{"n_layer": 13, "n_kv_head": 2, "head_dim": 32, "norm": "rmsnorm", "rope_base": 10000.0, "qk_norm": true, "tie_embeddings": true, "init_std_o": 0.0, "beta1": 0.95, "lr_head": 0.00741, "warmup_steps": 33, "schedule": "wsd", "decay_shape": "linear", "batch_tokens": 32768, "z_loss": 1e-05}
Each number is 500 + 25 x the weight over its row's rms, rounded and kept within 0 to 999. Layers, rows and columns count from 0. Numbers have three digits each. The size before them is the row's rms in percent of the matrix's.

# down: layer 4 MLP down (transposed), 256x128, rms 0.4, rows 17-47, columns 64-127
# gate: layer 4 MLP gate, 256x128, rms 0.4, rows 18-48, columns 64-127
# up: layer 4 MLP up, 256x128, rms 0.42, rows 18-48, columns 64-127
down17 105:510493475495467498469486498437492481490489490489474542519511529458495510464486538552512521523534471474486500497489487511529506506522489484473496482480485482495521471440509540492519506498507540
gate18 100:527469505492495481509467489509485480498463488524448512509523518480510510497506485506488488491464545490503484522479506504499494477490496506511458501488521510526494503524496471529496463494498512
up18 098:472481461476463478476515460488500489485483476486518488537478491482530510485474501513474493427503454485508498484450489509545509511486481520481511486515515512526516544481491492481496512544496548
down18 106:518518518516527477454476479472498489475461468504472491478482482523510527505505514510533496488483486499513516460437531537503516493515492523478486463518533556469469545476506467483489503500488507
gate19 099:542527500499520526495484482508502513533485505530529459474441510479521494538509521513526522501494525509495515479464490535468520500493492519558521523469485523499464473491506515485535493498490496
up19 104:453507490504527512476529533491567487531511455496466478556501524517500481552530494468470486459480535516504479526510465476487494522506550496509499490474482481494481511498470518477512490462490491
down19 104:461505491559499544465518504491507458523521461457493538501530442494488493511518470519470507489539516473570474504509464523494490515479491482481457464471532547481507508509526506498452480508489504
gate20 096:474483507485483479511553511487510532488489470533500527456498545509536512460504501532497557494491477462468528505503466504491516522494483467480488502516544528507486499436526480557489457504429488
up20 099:492482537537523529439552514549513509547469500475487473517477533532458479503525523496479513475522504511505490503474526501492514515558480539519518486502490509515463463477519497503568529508538464
down20 093:520505500471529497471495473510498483504519513472508484534531514533563550531473529479452509517496494479495488540467523484479514498468531509493491484540456509472524510495482523512489494508540525
gate21 104:523496516521499470503481491472470437473515476496495453538550520468490548507526527502522501465498498495502495502485492498455517445541506488540478464544526513533463535515515505494498513492533506
up21 112:493503489490497534500495511506454522531548486497504524477522507497514503473503520473478460455514513482496499522524519490502463486513509469480502489529465491517455475516464479551503502481542497
down21 106:560482529497520514519513508405497534462504480481506484535536516456497512519489544526498519492486521518497529473533528481494509497468510475489517512551501480533520534499492501465526491487482468
gate22 104:512487472519459512475541527459533486491511513523508481462475496473474520479503490477503467438506534549513494527530506470486527520504496497494481447456514551511504504459489502486484512518479485
up22 105:494497508519516552516481501471524501497478462525511520513478539505557513512487466484493501570511504424502526476486469506512507532510540512493537545513477465463481446522498462502500446506523523
down22 103:506465501507490476480520473484503530493485491472505516517530487513512486494523452515504505424543491549507535516539501482470508520495479544523481489502533506505485537463530510514489509506517488
gate23 099:500496488486520508456484508519514493532483537521517511504537533502520497515481477443500442469490525515495482502529493503525488505512521493477493494473525533501481520479548495484512507525502533
up23 103:514468513459449467503509459501540498493525517477514522539510460496552499510489473507451509491529509472526492485497530534524524528483439486458458519468511479478531505454519526494446526491517523
down23 103:450477523477510484487500446506508469485459476509471520476473490505500497508531480529480532532457537503490474479495462504521470545529519477514505505467498516493542485470464517486521501507507501
gate24 095:448499580503489507509513511521532500487470486508511504510530528470538491503496494474467519448509523500508495528510482467445453532504510456515497476551488497504514522454519494548495526498495500
up24 110:460490461518493534505533512470511499544473492489546484541517507493509538527509504470466510514488484468547526537546517480554513533505524485457496510488520475529513537506504493561524496526462516
down24 102:485508525473477540500467508487478523479533475498478488510479500477481546505496506500543520491482467490502492462548445519513488515519448501487506519538503482531468502493525541486506547467520510
gate25 102:519478523487503514506436510496465534487531485545454467509506500484501486481480544469537522505492504489492499508514493480489514478493475462490512462488561485501513467488495502490514508491472468
up25 104:548542511488528530512495458514526518515473512518491467463450486524502521502502466503495448488511537502497501517454536483511512504504453484510514510503486507515479483533532521502510523477472520
down25 102:480523520504517503553472499561457493499438511497497492487489509556495493478525508509477482550494499510493491481465502478497508489497493451521471481473505504533511472546535536546499500517504499
gate26 103:477500498482492503576542525545488481486515512499506514497536518479549492501466524539527525532491506451516514504488470515497508493509496521523453488576508455518496480482485501522451470431509485
up26 091:512506469569474502500540476559493504477447483538529506475465487502514490510521514513483492514509500481512477511470513488482503499495515526523489485484528499534458541480518486466515465529499526
down26 099:534511488528478499508498523513488479452473474489532508500466493486509503511487523488500483488485481476496550462537536515498545491488481536451457526550501509485435505491475501500459503529515510
gate27 097:523484552520525491494511483497494490505484490487501530518526506502495516519515517553467531482453475524480530462527490473460500452542544497516501473491480533510464545516485471486534446501472506
up27 089:470494449527535474481502480493503512521483476544476510513492515513467515453481499501517506496513513488533532531480487482525463490450459506522507534504515508511506486521499495513487472532508502
down27 098:511495535459486491492524548538496476463476528554504488519489454505519547531527530510507535512512466476498498475506540486504503528511495513536482497481501510511475458513469458479547481458476500
gate28 108:485506486513483503433476486444485497496441527448486464540479476509530522494472499450499502483494494467506547524535484487459511485512496525513493522504467518521494501494467491509504475513512492
up28 100:451550519493500544503510501504498511516464512489488520491475521527507470541511511533514552513474486495459485474482484495513538504523552530511498504499519512484482487504505477518547472474492469
down28 101:519500466441473522485485506521475475497514498467496473485529463466525506461506502533491530513438494503497540485511494489488529473545527513535491488481480520500538527498516520497481540527511496
gate29 100:501525480531507528475495548474499503453513501528531483541515494485539520549520501524451517488526480517497533518514483493476491504505489513516549492480518504521503543503487489487499523497483436
up29 099:534497482502476440542503516497515442498504521483535502519535481546490435488484484527472536464507528510479516477498487510484512503486481528494533520520506480452487502518531488523545497484525455
down29 105:490485499460490483498516508459521481559511519457469497468499485534486517517510465522514528525485545517508486547485519489571487518502498485512522492503519502443506500485513487511505532517462523
gate30 094:534478533502489562499488496523419540477490490480503459516540510503487563502475466449505501530489513527549475497501527475509466480507509504515483545522451502542501446516511506530512491539497508
up30 090:519448476567470493483521489531478506533548470549506546478503506502490522507499498489493516510522497486492514504470521465507484499505457495517496546504474489464487504491500523515517477492452512
down30 097:525473516528545483472519470481471533489512496506510487504445499456503516516507497492492534524477502479498493520456507499474526530506525513508486521466470520480433530459482490493512487503495490
gate31 106:521502517497545533502452439534465477460510505530495533534508500506488512489501490478520513518478484511513528465500481517547525535528508517502529499473488486514522491530521512514491484501507511
up31 110:512461514493483484458462515499446504534519437507476496486548482508469543506511495485495468509480488494509516519449498465500487502527473503493486542489495521479495490503541517477538514524459476
down31 106:482519519513517489457485487509525511446504465488464462508501528500468463542511518505485493569498507498481468481523457515509516498488473513520464452496515542493470496466488539435536473453493486
gate32 098:491481492497497487511491474522561492488500496515527535531542434483517528489524555538482516499502486516466512494530517490485503490490512494550503515512513514449519502494521541524512489491518480
up32 100:502537519492486509514500492476493508515462497473468534519486539491537488534493508524459496498479519489502502521552512495519543491511487496428496500493505481510503533508482527496536494487513522
down32 091:485507460469475481501516508524493502510482508543465478479556491527512534505480506487496542495474502460505482478473485529462548506488503460559504499476500490518540542488507507519495516475532495
gate33 097:505530499497476506521452527514483503476465529507470495480533471456495484476502504492507502474533505524505518536538501505514476508473494480530478530471493524547536501518523513479497500550514486
up33 092:500498506498489483495500445489514517523525529538562528490487532518512499466475534494504508514496466462490492515508474451535529542493493508472504482487503520489484484498510551534505457456463501
down33 091:520543465480486461500536525472532495475507488453493517478516513500536518535495466522491494477479493534502516495520558520519515505472489492538446526474528526477499503515461520512519506539466485
gate34 099:512502493523532510515529499541472515534448458514458507499492522487558506515523518502462518466527494511478477518516517475448521500485480512496531528453464513516519487512502531521538507449513535
up34 102:530523465492510459500499466492474476535498517495494500480454510504530533472492565447531505509464448470515451518467505484497497497525551483468482529497512503535464491510481501545503520530536506
down34 102:455469521458538475463535522526501541509505515510505520504507478510524555509473514496507518522493526506486520500518520490496519480474481516554514496472501494519525517450543430497509488459518516
gate35 100:480490515513466507472520533526479551528518511481506536488514491499478463519487512475506528501480483456474502509530480480499480507430518461540432469518500489483457508493503528494518498544497505
up35 101:489542452478501512517499493532444490486491517488516489509508502470501452527469515519466502513499527490524511481475499516518509467523520518524503516517428565504466484506487496510516545510541477
down35 099:469503491496499500502482531514509469519493481507460485524526474526524508489483538474482520508481455486491488543477529493504478488493537487483533575518552526527471481490488507536516494526526496
gate36 099:508453488505515497504497501495515515463489524542479502489502557484520511494524490509536474510479505493528497508531544479454516471533490547473498476490475474532546464470500482524491560439535510
up36 104:496490528527503501498494448516478524495523494523479459501448531528542491508557478471502510540513536427497482504498549507490489485488526487504512500494482446493492445506495533514478482458527470
down36 103:493453490485482517524525481466498520492497492505541518577471503499488489534470496504490464533514497479515543462493487508503507514437523506485524494515497483528497483479465510504528519523495492
gate37 095:525490527469491562517487480500489493495490505517492525455498441487506505515527479490489534491543522475542508506441505493502462492515499486491534504497496506456472474488560524544463510486483559
up37 098:514540497516492447455468500503508505492515427499502487490452514499499515486487533527479466540491480474499467528512474515511514545465492446493538465466494460530503499517489506494534528532468502
down37 098:484488529518492499523534457558539483493508517487527477491495472452495494503539491487481524472473512478537500498513520523528556473544494478516475559513455519486475488501471455527546506479501496
gate38 102:505453524474484512508509518515531478480423529505556503484498540487496477482473501458506519490482492528494454511474483529503511542521527483497498484523509506522509487507497482497471466522502497
up38 113:514504513474466512495510468539494518493519472466474505510503473487497469486496515542513512479546501458500491464490538507463505515479511539458459487486506491450498484512488485505507476517475518
down38 104:495456462504510490440463536483521510503469514494496523535507485502513515520497495490484477468505498566478469502502504515542497505465486472498531478518517530515487526521513539512486497499527498
gate39 092:513548510542516491509450511439471489449490507475489448479493509494523482490487513501522493518490519457505501510491545521509504536521536567495521476518508519530482453539542455510466481500478473
up39 105:468441519493492489499504517493522463494551489472445471511492474509484473490492496494487507478529551554534473506471494541492468460511471499520543499501470477493484462510490494485484533461520512
down39 103:499498510497530535517487474463448475475547476432486470510481452468510463517507505503527464509507484505492472523475503527474478523471522524495473461524499508523498507494505489552509485502486503
gate40 109:528521519471542445498491482531456486493501525495518499449544473510535509481510482494513507497498463527494486543467494492515491517503514509502501473506491532501479547503495503572477460476462484
up40 114:503516505471564488520528474460473473493529520497519514485518519496515515463476490520540473530478442538506492545527515461496483493511505492502469504490496551479512507534515510512504472495425477
down40 116:529518489496496522550517526516491493494538511478483482515446479481533518507464520524495450484479492484506470500454472536556484501460491489460471484542463535501501481475557524495504511503509532
gate41 096:465462528551517475490507500488472492552476510441480522508492451475486495498524486446548470531522506509504458508556511480504513493480464493530473484511532509541489517486523534499520520513492511
up41 098:477448494515508518526498481474482506496512504498538535527507493455460498488522488466513433488521500450485476492501525483503487485507537521542483500523520482468517487472482498484538485532486522
down41 105:497473529479512493486523521498525477518518457509459507461515474477515498490500468503485469439492528468504515509516495464509452498497535543536462512491489476552479496526504494485508508462494441
gate42 111:505482502476542496477522535493449494483491495477512511479513481447475502512543482514494506528544526463520488495544527527509504469505511516502508471528498507458446523487541477505512486482514531
up42 109:502536515524475455512508501438513483481513492541548465487555509527486512503530477483498494510436505488506480498529509485492497490465534532519463465494508501536510537466485535504490516539519503
down42 101:544512476463485499575503505511530494486493503512488482514516544513510500452456533521470513504506481504532483476533491495548482521516500484533518531513464497468518499531511491531500514509487473
gate43 098:512520551506514494478483517473455548452504516521504514479464464458513481508485542491516497481538505515522527464470471490487480530490512493498512479466487486468486514478507475515519517475480490
up43 102:497481493483507530495499491519521474461525497494441522527530520542486463504494453496511513490496478518462461489534466517537550494517532516525496491499475476499492486520496487463446468493568501
down43 095:470513502478532535523525480528481474479525492493467535518487509450512509510477491526476520490484491488490526477496524476514535470499493473531497482509562519548500533491501472495548500496524492
gate44 095:507495515534517526467493512466506488477496514531515480514453492514503497543471525527501504517544498550451458475464468503546514498494522541507478486492507509493497527502502482500529527509519460
up44 089:504455490458503520552493519527468503482492491452475487476489457528495503508474522500516486484484516535530486517445539507559469533458502524465503507536484496512507482525510450496489494444502489
down44 096:535500524467519509504413532494475486536483508499526499471490522496531458487495509464521520536548510496512475545511534509492498480534492541484497500506538489479535500509481474480541485514467501
gate45 093:501514560469532511480536497548536513521528470507504480490527529530481497480531442463521527494492517470513517495506497498544484500484501477521441480502544486524482487510514515522475512497507521
up45 096:495489505540504531504451446466462499511509482552510495498501486489500485517502516502513458507515508501497487518511469486489515460521546447470490515485495464547521480509475468510494470518503466
down45 089:474487474469506506468522520509533502550502525514498513485535536450542517468465492495527534504508519462501492529499493485509482540496493477530458442492524533486478528494486492496481531510525495
gate46 107:530521515499509459528537493476501494498510523545466510492526492453503502519451474528506509484489475485453552549548492494459489476528452503534500472529515486528517533475537551513509506504511529
up46 102:505513575531509502492482448482505525514471542524500520445506521529497495486472501508472474480508524532506500498506478512464477513513495477502499530528528469477522538519511500528541473475466527
down46 109:503518511510501460550512517486476469539492519510517544487541494507482482473476528522513463465496477483514499502480433460476516509494449487474496475517532497505521486496468523503473485464535472
gate47 093:523460502497458511474515507500501512509514511481508532509484539458505529498536502510513479522489457523486517482464554489442507485504516508560524531503545476486471504498515514483524541499429521
up47 094:475495504515500526509507510503498456492547534499528546482537533508478493484516542434456519535492529469545538525505530538487458486490520464462530519485509475537516496547492471495474527508528494
down47 095:499489499496521511502489519462526513517517489476513510522516534471472522447518527469518493528453482496513492429477518545459505501482486510483502528500513506508474509482512493531470483508518488
gate48 102:492488509473505492516510496510486507486505530489472540541546523493501526505505510481513506518476501525490460451474502544467475502506538520539559476540464492491507467477526496474525514445508494
up48 099:441534500537558468493487494506503486466445522434494517539551511500512535488528482511518504486507526506557538485509544472483466517467529539487489512534504510509462445483482476486522487505514507